config.yaml
n_kv_head: 2
norm: "rmsnorm"
norm_place: "pre"
positions: "rope"
init: "trunc"
init_std_down: 0.0
lr_head: 0.00687
schedule: "wsd"
Each number is 500 + 25 x the weight over the matrix's rms, rounded and kept within 0 to 999. Layers, rows and columns count from 0. Numbers have three digits each.

# o: layer 7 attention output (transposed), 64x64, rms 0.183, rows 20-63, columns 0-63
# v: layer 7 attention value, 64x64, rms 0.0751, rows 21-63, columns 0-63
# q: layer 7 attention query, 64x64, rms 0.0699, rows 32-63, columns 0-63
# k: layer 7 attention key, 64x64, rms 0.0732, rows 32-63, columns 0-63
# gate: layer 7 MLP gate, 256x64, rms 0.137, rows 0-16, columns 0-63
# up: layer 7 MLP up, 256x64, rms 0.137, rows 0-15, columns 0-63
# down: layer 7 MLP down (transposed), 256x64, rms 0.158, rows 0-15, columns 0-63
o20:480537525492433532489499539509515513516507498498482514501512488467510514492464515514479508551526520509486502530481482478496523500502512520451501499498518521504506502486574505485519491510535565
v21:500545445518483536497519475532473454541421515480499550529500480419463510445514513452506487464528489493527512538497478517459535536514527445496476537476524487481501477543473539486471491490520462
o21:487506528495479538489487494482501487512480524449484550579508551543510477485493508511522491533508469527494475554480509544486491514472513486490495539514514466443477521465497544526499443475506518
v22:476427442458527476492503499506563495514461465448491560500533511508561482452518450478530445468518483534564509482434494536462517532534473492509483539532522535514469500525479517556490564475485521
o22:528510501487497482483493489493550579520496564489526507473493521477488518507501502446460539464474428531491486516495486511461482496500504469523444518468486527495455474517526474503512490486485510
v23:503469467489491490528499486486505479586430499485481513483495483513492454505503487573545545436512475537519480494542504507497467529529482448497489527509548464452529483499513484524460530501497503
o23:518512498484495555513531464462571508522545453490539532489512516468495453453515506522480481492505499504458454539475545491496485519522487472529453503530518460494457518519511494513500479462486525
v24:520513495549502505524469530496519501506503512494544490491502490499499475520473519501474505488489546529457470516483479504525480499473496489488492502477535466518462533499532477531493492514524510
o24:479493476503496503545498493527509485502490513548468497515499497468494528485467506514517524513490538519494502500485540501514486531498480533497476473476500471522520539535536521522503489490524528
v25:489491530431467542501527491524468481489504476531519452512513512478533522460443529476470516493466503469495536514565482470495491506521513534493436502539477513505500458462477532489513529514502514
o25:499549533473478519470487530505498483543566511472488518486483497502497479531455487487518473513506537491531530497546434500511469516517523533496508504496519500526499499523475519503491545545502503
v26:496462499478490528475537468501488516505467521477428529503519530476485512472521524531473502500535495531507494501479479453511515543528512459497491486495543526505516511479470510492478520506529524
o26:523501504501515493488507469496511544508530542490478524519487524508530488486510516481504499470521468539539506525470516508521519502491503500515534538529492488470519507457453452508483488509490557
v27:509509474519482511502502509475480515518495542497531489474508487494508452499493471493485492447482524492482516512474516503482482458523478518471533512491534472480466524492490479506540500466503488
o27:526494493503529537523498440497489473505498517552476506498500495493500507509484505502488513507475531502483494506496528518488508478500481525484454527494521514508502484525525498541510514482528481
v28:521499535502507515486463469554510499505481485479489549531500565473525501459512475550503484523482494479547452509477539483523519508466513501502467442497440514531531530546498512516537490496500453
o28:483479515545534465525490508504500539488464458500485515507535517505490488477533495426507502495518503482519475485467446528529503479483516509498497465496507499509499469472460537489520456533479541
v29:532533517557445483529496456480496536467500512502468480531503537506474466531510510485536501471484527486493466482494506521514454476467504503499471482461497463519525486445510474504522509542512537
o29:488456500514523574506494481487482473468480465504496510488523502517494489486499498500531518457491514487484481520507498452482482515477474505519511522460500499523549517482496494446502496518528568
v30:444483522434502499478528502517479534499525498486496498439524490521553513512475507542488525508467480520469533501549504448456494506492466556481540510531520518455526489512503502469506481480483515
o30:515521493478493492498538489484508517505563515501519493476511498512521494538498474522457487517499516495524541448506476486516481478514520512464498478552474500482482471524493472521495563502482458
v31:520500486500531517465489538484445497487520492546455479475506523504548492515499522571471511502484512527500465485492519458527496502524473500506527475478501533545497509507439480487537533496515566
o31:498508472467535497502491475513458503522496453525464499453502468483514502476501529469475481469458479507529471487446510518538546508496493505537533478494508482531537472489445459503524556496490509
q32:506474524523487480481509492570444465460500487503548503502475490555501499496506491557510479508487526495478519495508504498534518480505502484497520514487489526451521536526552463534468509510514560
k32:504541475510511539538502480472472521513454534506522505519484464477535493492496501428499519522531484468520501518486489528505537476490506437528516517509510499525518490478463537511519470511488458
q33:549487478487513467511511511537534523448525514510514527459464484504494514509518518515512479464487518461469496557472533478508537501499488488506508518488491525532499474557526502527441488474524501
k33:502440496488488474489513496483503482464532484510559511484503465577490499513508480487517491488519519528503485456521506472439534473509550473516503484486522476494496536515485480533475525483548521
q34:510507509471503563531444494425505510523458480528525496534507502511482515487470483486473500521541501504535472487534516514466477481477509493515476469497522507489446494503494507516507528477435495
k34:525471529540543505490546501505454546531512482490481480497467489445533532482477458489483463480474493500501521511514499521584504550514428481507491496505505486469510532489544494498532461521506491
q35:475514519489504497533495477527458479468545524527466491471514468518530475484482505486514510486508508490507535519496498490499474515506501499471506491518514493516535514492509478473506513511517474
k35:529501498499516493492524491485472515525489546505507465512496496476508496518483484497483494489521487489490527504505472542548535509465482494540470518488482491489497486483501517494500474506489572
q36:505507559500468496483462502470451495443455502482462504500444498497540484533466521480535481480505505496484488496482528501468504513513524491511503530495483510494509477498525506514462524531504500
k36:514537507484507552502576477513476512516496509506509446503519476481505517502533469486486508518521491487533514538514471512550546508449465495518478495501525471477456532485508496473498493535481511
q37:508512489528492460463524508511461472530504481474526516547489495484528498509516523521480470494437544516484518524487492508546479487501508469504523544514501486492475473504510460529507477535533484
k37:510500496514479503456485519477458490491501505511485494476517527487506506484521538450511494481538534508500477482489506451448494516525510508503469494495519468478528522490489511490461500462534511
q38:499471518498565525526556489542563505562499501545519462501467508513489494425512468513475469503553516510494494485534491529454480491497467564471482497473499458499497506544479495472498462526503470
k38:506469466489469475538521497483499455514562528483512474499483500528500475486531481491519499540495530499475484496520510516470493497489519524496496538500532533482483501527494459533491507541465522
q39:486515477494503463509495494522549509487475522483499522495494503535536506518460519510530519530467512513510490526492491520485530486478499485485506495523441477466518478514508543503496503481512499
k39:506475536514497502538523537511555473474519451525506480494540521535485507451475507539459507486515561507519527520536512474510461479515494519495525511480511536521495480493492430511499501492492496
q40:526515524513443498491552498503473453448537536454456528524462494477507479527529528501493514519479487515458516518509477492551537491542503506547519516506505550518508508520531473523477464510494525
k40:496444472498498455458470537461522443454483470489519528483511520509483470502495533480549462490474497512463481487475505486441494508499548466455489495494486502484507491492497488527486520482510528
q41:475481502519516516516561548553565474549520501508521479466510485461517521439503502532484468486488472511505497504498511459482491540526452510534536494487493510525464515503483486487515509493502464
k41:468507495475510509527479501484487499502501494438508545554541493519472513515495528489501485490483496498466504517506529518481494520458534519508492509530522519538516490540506458499523492514455496
q42:471513486499514404525454503491512518474512438533507467531504541526449486494486486541453516503530473520486520529439503472490481517510535461463532497526443482517537481518511470519506455476507434
k42:486514511514496508523518497543517518462541542520530506493481470562535514530540520497520489498531534492486458475474465463478511488507487518482478472532481514516466498546596471483458500502532513
q43:538481476506504504498551478494558504477481503557529502462534517485472488477518510516458508497505548540501485498491483498532490474501447502463478478466505454477478458505491494506533497525527462
k43:482471467492535460538463500495529528507486490534488513508510498538534498484481486511432489506521527476533541464505498527492427481512462505479546528446523464526500492512452503478514505489466477
q44:529538499488507540512501461490542502480511566479493498564498485546534511532526503455542478508492517472491477463533464504544508517466473468496487481516548543504475496503525519489500502517489525
k44:517517471499507480509483495544458483462527473524495515434488469468481453490439512492463470480513501470458505535501517425533545521532534494483500539465493536468501497462542466548447532521547524
q45:479486501549483512487534492480519491542515493478460511528497468493473499489496467508509476493489450533484508494512538501477507494494449528574498491496532506502505527495480501518474505488431488
k45:499489502520457478461484514466477513514521440464450496463498510462481533498473473506493460506533512512499497511506517507504466482509494488513538509508556529523524514485523468484472524461447496
q46:445469495462476495538468471483536551545513460576537507475534514502496488516521513535429521479473499529526492472466501495469448476511449549545491494446518477506511507540547504536449482496479434
k46:513463500513532518518509519482517498505554482523501504465528472491494517504482444484451532492439484442502486539517487479533453488495440506452512489493542430525506473535507470517535473480493456
q47:518463529477460517433532490441481508496492484481505524484442508500478526460522523502501455454499474503508471458527447532495539502504507486525541460521508524497523502462531497471477515526516525
k47:454489453514463535440514489454453471500529452515484555436473473462511492503514519535482482506486452456492555545475513484501476518490498480578543496437462517477554464449494448481470541521522494
q48:484467505502472497508519478521466506513519546470423512479550532481508526497504460463487485506504469479450559552515497435524474474537513520503508519537470482489542505484455486531496470525514498
k48:497501489470475501483516480506495534525481535500499515493488493529465478469522500480485519503481464538519547447485481481559447478473529533478430523498470474493475551506449464507503501496527460
q49:481536504506479522520506478467504542454489519534525507547543560510480518486501501471496498496543455483492442468469514515494508547475561547469474508501536521491503515499505488464485510556527536
k49:483498475532475453489503458490478492449481567435515469531487501534485516522526499498528506509521472488568532480476515475439498526448532501428509550503507526458494544515529515505547529503507513
q50:509513539460507534503465462491487493471483472474536490545498481523511502534506565481540466495496456433475544510520505501549520529559541506501527493537502499499530502532452491465512505483452487
k50:452488533477515463487497499507546480531462470545551533506491515501492436521535544507562509469501498507512460474521553550435489491476514490476489467491473484499508527524497449487499527464490459
q51:485491495419466467503504519516435499511518516499513501473501473490481515522491536443461524532528531460481510486513467558457528547516566548502501559457488495517467504472553495476499520525512526
k51:480486529424444505484472528455506448462567498529560509470483460497502504519469559498519467510489486465492522519502492513486486531476517517463485564513478534516501502457538514500516554463517520
q52:520505474521514503487507506439520563526499522493491499520440455540502574520556478472519503502470503559471513494502486527534493517451545539518458528527469496502493479481487541521521514571520502
k52:498453476482489475470477546503544473486500578478493498499468486453505551510502493535497476515515478563476471467517498514467508484478526586507482474472490526506532508493478534524483510544486490
q53:534519488558538516510544537545483456485490508491466477527422553458471483498550556514533525450497485474456468525525558474491498505493513509493510523473484460508521478461465492480543569536577526
k53:524525457513516524524538489495479429567491437473487460548469484481493482495542571527490535485508504521462474492531544501482473510494500520520469548465510463558528546513440486521476543511513500
q54:530513474486484516480487492456525488479497522492463479487501451531478484530487487445505511458530493478495484531485485512542442410545503520495502545479536479489507512485480504464518536437486502
k54:526516470494517515486491488495518525494482516514471491483507472458502487550475481475504511433509499522494491536479520535505469513516504503475486494480541511542468579453542440488497521478476540
q55:460512521521521483506525475515468466519541522511507412539515467501472511497555469460553477515488513486505464514509554479509547431507481544481501490503459533533514551505512516509528487530490487
k55:488493496505502489502482504517461496496506509585514488479464490502490478467507521488474496539538567449536515488521526516510490468479476573479534529462505521564507503512475476464536505509547483
q56:541517516542460472483520502553477552551475469430502529503499525540544490502516556500483514487582506511540462529441489488571523505486564504500506531508483503491435522506505496469493496511530473
k56:463542501526511494454510483518473486511495546467493555481464498482517551452539511515484520470527480460513457527427507482486520522494508498446523466486491495459528535485498461543487481449522489
q57:540466516487495492500462493459476520470496488539492537534489493506515493486516476498505493509525539493489443490512539498535462529532528529554448464479485544496542500477546505464466518545513520
k57:533508494514530523481449493476507482473496526509465506474471495473497473501521481507559467519530469505486458463472521508531523538444462475507477517533442523501544485499495475534492482519484532
q58:447460535513494489502490480494448500429513475466442493485517555531550507497513488499521491477468492484548503505446533454490465543488494480512523542497523526526496522447447547538527561517489524
k58:459500562463544475517497501464528489482522526511479528513569510496525463476501534466493497487486500470541455510449525494477457530477513505508502505500552533541463445444434497491511512513495505
q59:575526534500563524502485474518462493462512493506480444494491446492513473528505425517544517500548484501491450478482473495486468512493497442482492500524503485543478465500510520503455481553550556
k59:494549461494518501526497586516502452489531424541510505498486454485502492525477498531527512516535566535526455523511517478510461509475513474525486458496507535494514512496536507468506499429533525
q60:512492477506492523570550520481485551510531510491496520518505503500491490532486477486506514448464497452486432501512456539476523513546481441485521543480560486475501485523523538526499506516470491
k60:496535467522473546529506491502489475487519532528541467509515525513458490537513495528509482434509486550550489484501502460477486504525470481511516517482507493476446494493498522513463474508529480
q61:540517521466524502513502538465478555450537528510512492486460482498560524480501491541465540467477479489492487458465473497512495506532517519472546440498458583561446533482497457476553518467494505
k61:484527509511482473473454532507443525449546498467494495452518487526537484535496510524517529525446463551483512507437504468487503466513469475546512488473453536528496515506448481492517537496449503
q62:498499474461515500468514468511546515498499500533486487528458442512513512522552513509474436502535496557516465460486495494472525466512508503497567511518540552434491522551471485503434526489550492
k62:507518515489536467456511518520508513501488493539431470504513488501507535519569490485467479510506479500484490513521512493498472516523514490518557558516505552425544558528488507471484490471510521
q63:507448454492533420569442477486491533461545523545504500544481523509475463527521587518499504528500522556559563444506538522501457512483512483474495531508509503488487511516491490474460498487486539
k63:548493514466484477562503536522504528448516572529452448541497505502514529493520511503512512480467498467463480510488554466502529532537566477501518491467477496492520467495499534502478494463492460
v32:486508499460466510511495485519460454516523487498514540485528470482497512497493519495510521501479468471510483509469486476465498501501507500502470538551483473501465498516527490503482510511543524
o32:542491482540562500482510490453491541501450477491459474521476493522488502506545486484504452496514495510486484437488515496519504490513497495544487435459502484502544510477445529488500480512463512
v33:511543521493467495466494479517514507502475501507504520498505513502485500516495549464510502514484496495494509499500504462485504500520508513546509496507457489475525507496514538534474478525530479
o33:479497485492516533518474496499472468497515508496441465470516492503502488512509454471511529497485473499505483528471483505517498517515478469511486481511520489527504484482461466511524517473460543
v34:505488510492509490503507503497510476480517496510495491510534503487489461487483471494504476520490554507479519509519466502513528533489522478468506520509534503474499468516513511472492471523490512
o34:516524502533458514489504532470497505520528471520501558499479486482497520514517556519463513485493485536505458520485528475498509466526466544504498478500449502529504537482490488485505527502510473
v35:486522495523531503477518479484550527508444515480484524518512514503515490457512474463517469515506468479504512476500499523468536500489501482519504526510527487528491528495487527486510530493478535
o35:485534491488526498529497513546485488544537480559525472459500494526472533519461458526457547530492517505501510519510508488515483477506542533449473492478475475501516505544512496512483493501496492
v36:457533507532498489500494521529489488507482493496521496496502506504472511515496493535515503531539522515496507484506505516491509501499501495509504480515484460503552487480519505478521499503536538
o36:532497472467523519522514467463508520496489515525506507488485537503547503489501485519462498477467472482488504503495489511518495501517508531524499515458522501523443509540493471495507519463492511
v37:457505508442533532478507475519514506513516460446508501572467510524504476542502503495494503492506465499525507477516514539470510497477514470478489477523524506533494535545499539503472504469486466
o37:554458464550507467559467506482526519462484513523517509488542496476468512491499498515537491512531540539525541504481497480540483472504506569440493516498507499489498491513479485508546502527526529
v38:503503540493498508508520498486498508503536462541541534511514495467483519503478508491485502505479512498506538486486501510489479501480495533489540477472532520471498515525509455507531537519476521
o38:498495460512506474493483478510493499533473502517502522485454512520507468490531475525491472467519549511543445491499508512507505531452470469478460510512508485486480474489509505471457470489501498
v39:508547509528528529493480518537473516507510478468467480528449457492520484525503489467501481522481509530503541446507486457505503503517504522495493500531496469507527517475491477472494490525500546
o39:493516497512458538522474468433518506532513497517492514507574524519483535498466493512479510492547485504501498508478459511519486557511501508494478551490518499464506483534506515496545481466477495
v40:488468472512537499495460470484501488507474538468515545516489503512476494532515447446504475480521527536525529517471496538474508479460498483472495487521540498489507503496486507525494514478464465
o40:504531519486501480496514533526462485487507477559538458475523479487498509472509571547507534515519509527454494498529472480522516508492548522479473487493485512515477531489511470488545503498550535
v41:492498568522547530531509469524507495497506472531460484504504473469540528481483540472506494534511457467458469512518518505524523546511481447537514532526488483473552491477528475483506467506478540
o41:509519459500485530518497508465477511519514595461474489493485485528473513524462438473517524482484522503527508533505458503499507484466526543466473474507498474485485518491465516521553473484498440
v42:507538496487461508489514479472488500505461477511522490558480478518456471493507480493524511489484535461534507533501510530479494485471555482458472483511488488465489514499495510536547479506477484
o42:506461505523514495499519510556505535538502510520474484452523471471545536479504510531477489513509504588527532496469492483510493504495458503550498482447486542545483535492484490481482527489515560
v43:487536502519482486472495510496499502509480494493525500484491468480478465506538516504480477478478478501503504530471521513515513508499467507478530493521518505535502514525499491499504495500514496
o43:499428486475531502509486496469497486487484516514496493489515524513495501501476479514513501497511514520484503464549490457468464510492522519527473512478506487486500497481503517492459519506477492
v44:478483488490461489490461513484529523546485528476498505494478545507506501514478522519499514504471506507494523492461531541473491480481537524472497501531504506474441473471510488511506481506493493
o44:555521511512516506521532528523470506488511443532525478527473447484515513515513488481502494506523490482541470486499461475540496505499492489523517476489501515508525523516536498469472503519519520
v45:502518494511518522508477496486515482511481475481538444497488455539525480512480479457521527500482530457501488508523521514501487476495534476510506516467497484519498506480527490480514505469497512
o45:486474526524472475530524521517493576541503564547469528528503554503524523468549485531487473498529459554543536492497488505501514502493527519501484495522507518447506490516440507514513468512505461
v46:518532498536518450517498460477504486475489477510524511506485514506502428523498458533509508508434526497505486507491533490508464523419519476469465486475463499498493531507533511499507505518491468
o46:472440508466487518483513508507539533545520485534476520473499473485478526507491547504486486509532516547551551493528441491474534473497492520510527516530548524491482501497527460527484527461460547
v47:510486522475561523502523479506523522524514515503481482533491497533503524501513497479504544504539511480483450479505485514522559484559475526519485492480479479526457516516496523539508484512466508
o47:481546480482461483494508501513511468462469523481522504492534493481511492490497537498505488503475459499515509531473477462499438501493513466432528527495480516478547476480471484489483506483549461
v48:522509540476472517478506538512532500481462484448487485520534502504496525516503479465479533494495477498497467547461506537488509472497523486522492493484468480532520474489530513516482476489502496
o48:499508520530530503520509475521493509523506555528474442500524503510529493514510494483550505490453490463509542485529501470485505493519503513506497512522538520505489546512430496508503541471500485
v49:497505504473475521516511529503497526469505471494476519512552464466488515502486490499493491499495498452497531523500477490498481495481509470517534477502505534515548499540512489475503511514481527
o49:499514482553519497485484467497501518550490531491522471471456528525513510506489499508507511504516531508493493492485559525519531493509497529491468542499509462490478504479464523553501481495507480
v50:515467509524486534486465543516494455480541532479476487474530500503532489496507467520485498527485487465487500527465489486500491510550477467533473462526476490515512485503512505522472472491537520
o50:501516522503517534474541469481487499506507521446488509495497497520467508514506521485559513458493457457464518527534527479534530506526540510509491538480528480515546509469447500496542538500479450
v51:494491504510464483493503460490470488455492497501488484482520480468525478474478491495494495495528515475511494491502507451509480514538509529522484489512502519461516465488515427497496519522515513
o51:514512500501509552508485527504460487537510500517488493530488508506483496519525490510531509487443515504477509505514498546502525511461489491501504497480493469518533468491496574497502480481462505
v52:484507505509491494483514493488492490510527469471468513497492520566488523493543485496517493506523515495504484494503504473512530484494530516513508495523451512510501554516512534487508476497518522
o52:531514492475497493541495523518514533506483512514519473504519476430492459513462509492506509512482507517485532524477499506512509506567491484494491504470551447487472471503474489526488525468471492
v53:511480506501480482535498507510574542505495482490522516465511502528490442489509482516529548489477542528544512461495518532479471471488518492507450508500470468481479474496507501514505500497512487
o53:452517487472480499470536494499476477490547510525450530519474497496527529513545514512474444520516481507526480467479517497526546506529512530494593482509524524502524509528518476487480545524540545
v54:509488501515478528522501503521450482519455489480501503505482486527505494490477505511524479512477505503507492484456474480530466547508505472495511513479520501497502543504485486487475511497502519
o54:508519509532516505443509507469534528491533498497523480478508469481493504478502459505475478511538506515494540491524483539476506479478515524515497497503469512512517472525519511501529492488437469
v55:519524462492466507471506494493450482492481502460493480490485506499465450537537500539475516511494506525496521518515523465497511462547520507515503495519510510441491507485508490520477523498522513
o55:489465539521491519474460527540520510463478457529506523492514526496499520458486477474562479482484486499481506530505474514505509569512467525527481479470487502539504478509502545499545503519461529
v56:508476439470513490495508520483513475532520509517479464527507492518511500484507443503490486503508464508488501518530505492465497484501480519513498512531479470469524503501482491521499514480506465
o56:477507554520474480514476500538506520468496504477491539510490543510496485510473547466514512504517509463496472544488516498504515499524544486480489502470524499538514507496494527450525480515534565
v57:521482506506495519452476520497524488479503479515498524481515514464517493510472506521501525520537490526513499509499508502498459475483474495468536486483530545520501514536546475498467529500502470
o57:495460479503508492545512472500495511460526483505528488498469514491474495490473511498499463454464520484515490474525529513498535519450524495489491533531509490500490467484465520532505512534483553
v58:493486519479482512485470505482468502471516504516467500495527533524509502521476533492479504500496448465514528490490509487502512478530518494497546440503489526508555494484492484504515536474464478
o58:521533472521513502479559487520532483517468513438497526487473488487472505470511470471562503511478528508462500544500488496520489538472519476510424532480511449474483486529497528545504454503539536
v59:529502515489525492521511486485529515494502484483463519509481506525443485520534487530506493484511500533516484486495503515482482464504496489466518489483490499492490526488479480501467525528489532
o59:439487490498456512471499504524497493490474487517555509450524488480506512490471495497505472534502538490503521480500494471510548522491520538470484496533518474490479496547528529512489497476480497
v60:522484512541505503530527512468514520471477503500523480505522516510470496509496502520507507483515492511497488506523497557480495486476488449482486498491501478504475454501511493485509457474500504
o60:469486509465510460474502496539497499499517496505495526493488489528568520485496513464502492532475539468520526501490500488517509460478513555510507510523487542526485537502482491507504546518516479
v61:494505532479508486490500563504496482424536481492504477495531487511517515493509466516491505505502484502514486510477499523496495463481515489491510496500544515542495492477489486483471534474487469
o61:524482494538497505500532461532541499524476520492520547537490520494463472467525516491523474470491522513478504460558559489475511518508506509495467489513482491478501530541515524534488483520506519
v62:470487541512474489497498514497518493492516539510496515488483511542504493487489492526507468472539497522506505486519495509499466499542514546506530516494497494507493514488483497524459502510500524
o62:526505511485516515495473495481467475506506468483553516522486506452513473506499471519506521521486504484476499512498523491487545498518516459500483461495509501497517465542513488463503503506501490
v63:497542525468532525515506522508510515512499504498459475497482460497475474532488511527491474558502523491473492524485490473520477513484472489537507516487515508497480477511509473494543475487486483
o63:461493504520463515486491501481494526485476562473497514475496532492515514468482514463492528468538452481546486469511475536517522529487498532471518518515472503512543506468487512521485528515504496
gate0:519483493499503526468475496508511494508497429533461505513530509482474488487537517515518499478484514462469523514491493490521466522496493474542466536506493472476532483518517544507530466511447520
up0:451487500509534487491561480498510504484474514492537478500463511503474473469464490508492510540512503525467498519486522508484510516467473517506456448491496481545465524485473505496509487501532554
down0:512526518465499504521517487551527498458515542510507485481507454509468521477494499503524515514504462497490508504510504493519473445488514470429499510554510518468495567501513491501520494470480509
gate1:505505528506507521556485482511490479484532474456500521514495489467501543509477498498524487501536514503517510473490512545520513494516525494485475515486510540484473519436505476485498494479469548
up1:476536485471466502478486472490530495499468506503498502482553496523493461491512507480496513488502474491488456562493513470497484528493515507503531474509507473525487505509526522500495533533531513
down1:507439500503489479529492524546475484518492553528523529501487489483464487498491529516506506525489472543557517512513489495489483478503493504481506504500527511463498522488496487508485513524505482
gate2:516466471506515471504479451491518548503485533457493488533494472467468526515493473505482519486516480484488520500544524468463509514520496522513537489470473553490484475505536507513509485523506489
up2:480508473501477509499495489514528517531475549502485494521480505490461557526494503484524511481470500521522519478513484513517467496445489492559503494493466525507453476500523446468474476485461514
down2:477497520510525469514493471557521488485491486500508452458517495516497475484510506497531507488545481519498519485507492482479490490471532495508488487510497500519521558539530484497476504521504519
gate3:511529479544539477515521512482490531492541474512493493529531543486526497538522506535488499508501463501485490487543491515508525520485493546482491479515513502535511535468508494538496526510432514
up3:491546508512522529502511478487507524491515503530475526498529523493490515534478515537496524502520494482496526516568481502498465521492513509544515498475480519536461541442508504521519528497504506
down3:498465489502476503482533499514513474526499449467501503516449502496476500421497504525474525416478496461507492487481492506504462511502445516501514514483505491518512456564520505477495487488528493
gate4:484544487497478481493484492499499531494502504518475518485454525486521528487492502498475514509473497502477495530505480536463479500479501507533467502492457552490510501538521489528510488492493529
up4:516523486537479473491519512508522509466511520505496494496466517502523508514482500462516542482503510481485477496490520497453485523521455493456475521517491504502515486509572460529513482487512526
down4:494515519519537504513486484557508498461482532518489457492511465507481495466518496481500521531511508495536514497495489477517510498503507484482479500507483485505509542508478516515502497503496502
gate5:531512478477493497493495526517557494471455468464503542497490546499495498463513458521483522506463472468474503526523558528519435495521469502520483516490505506486484494531518508527521453479510475
up5:542465519513537524483506478482536502537505526459492464498482498461526491499497473508505498514521513544505499514512474480461552486463518482517455476515511499457513497523506500502492535474519523
down5:489463516516533462512527472511524482503481531468511497479499464465434458491537496529498506495503456529486504511530519506451537521488482467453492466533521524510506546498549493488526474498500543
gate6:495475508475506493470485507491480475473505526513549474535531514475488535540479500500517504541516542527525526500524486481487470505486500552509537466469484493535468488550474527492496484560524522
up6:458515501474473486516500494490497517544502512479475541513488451525464508512479485527567528514494534508515508490504472514523466515500505448469523506469536496497501501508512511483475504491437495
down6:472550461552508522520482483503522524508504503517494470493509474534474475469513479477535504508471486501510457519469544489530466469523508453482486509481508493528516543503486481519492496516530486
gate7:479523505479518491518525479506475521479475494531510490482491480446496465510514557461500505438483493494479512520494537498488490470505491514499500540549464480497518503479536452489504495521500531
up7:531490472529517484470475496499500512508509497505502535479471509508565516446469473504473495508459477506508457502468492511492510528498484455527518499507513548512536476492495494476474492471491495
down7:489520510520533506510503524513562493497506543492526479483522510532497524503470492489519530518508434473508504514504498463517457499504557508485473493504527500509514502518471487512494481504488481
gate8:485496516519479493479514485511487500496480533540507501554498534506515491489507530507546518503500519519477505567480516497480487490509453494474493535532496488462503516481516499465505459495496510
up8:507479493507501492542504520488516491481511507495519463451540472478499493510481491456493479456499527484516520471503479495491541502548534482504498448509487479506494494529495483464481547526499460
down8:523497471480470518458480510472479496497525488516478527491473499493500491476520475515461458481493539477483514501516509509513503499491482504508515490491497499506500443479499492502511475472496480
gate9:451505521496484520497523462483513494500468475498475506523521488472549493499468484467497509475488483455481487509485495443528456531552463511494494480475536506505508503527528525461471508467515469
up9:505504498507486490502550525519505533487483500536538531522450497482523532482431502543499497502449506484479491497484520476543498506514492558461527494503483480497470502521481525496505498499490458
down9:460553501474493554505495454447493545483489517492481491498510514498519461483483485479478502448460456494463524493473464506497463522526498453517480486508526521500507478478504509457471496481454451
gate10:514498484486509471502482548518511476484500499481492495507500465476479501496529498461513502465512477500577496444510536528504476491505491493530491545515456528467469494533458462507479527500482453
up10:471478463478495525506492548521526464527527502532500548526516481478466486453523533483530544514521480498517484539492503499522507524522483518536443523498522529462484517529480541526534505487530548
down10:509487518465496533481466510470491507505548487504506497512471519534485468483503481496476528480489546468452491494483507531489513536466481485482510488485497510499500474498504538476466521464449455
gate11:478475509533527473517493509481466502488501515497473535502513494476513541488448474521522495530532459510483506492482524498434562491509516551456467469532496480511530479504523505486434502500507534
up11:503503503526475508529488509522522495463480481510527499514500502485494517468515469511459500519486523487518498483504467494563453511447484522516469505514445525461472519505524509509575483554493496
down11:481481488516517458487497496544485476465482524505534501485483530519486475441516501514535475486468499473455484511515444466482499512529486506510509488530476544478473555505478464502469510527537557
gate12:473510512464532495466477495491525501529501481459498517522506476504477462512497502496499508501471503480531541496467503518515480500478505495475539495497486486494472453477487511480511472504463481
up12:526458525485532483480500486502497511508526536535526497524544520512483475503520507474513465520539479528527498481528450485507527512545516488498518448478550484460470477466469477482455508544515521
down12:480502517507532471535467510548525508489491535521498443508511480532498470511492499465553521511534484531519464502513490484499519452462510483470475523506509489496504556526489475514496508492533493
gate13:519515511515478448484522525487517539540476503502523484503491458532525513506515464527493504501532538519512515495535481501519493485516505491505513526527482538515538487494509548489533519507440480
up13:523490489445540532563488476529519477504487496521474459484521492506522524479479493481506490467507499503495483515439501517505505506478505457550491497498541508459482523489520511533542485516489499
down13:488498493493469486503519492454472527486490506476485551529484499501508511524480488523460490512491522496500526492509472496491490499516491525510509506510498502508522455472524502470497540493505502
gate14:507516483511541509536492472513440522490458494542489488517500503516501537522502505509477483499479501450487452485444553517520534513523474489520489476478520489513531476512509517507513461474483506
up14:518476482519490476490506474508497444471497511557517513527513512485463476493519519473516580489481491541513517523487479460488505490486483502492506482512501514490467497503452476491508482532525478
down14:520459499518515496509517486537480473499442493529521513501489509452509447478486518464551495491478500512520462504493474458451493469482521487493465457509487495478453586498498490509446489551517522
gate15:469536564525477508522445445498524463529440508522508512487532541479494450473548556484469478525433504516547544537465545516562446502495468534574481430488506534540572524553508459490488557529495538
up15:462477558511487531493458472489547525479459535505459487483533535485507422465538533521496493515438513517503555516488492518535447504494477490539436450522471487549507492533546498401544508497521488
down15:466502507513489491476519479508517496447513500487528477413534510501494492477517571553522489461515522473437553494476528501498476531477483535468553463451463485490501476489532482473494485433495454
gate16:494487481515476440455525510481490526477533478514547518510480534477514507516511501517525502526521510533477468511454509518503511490509481488443500489524502482455510475477495483553483477511510504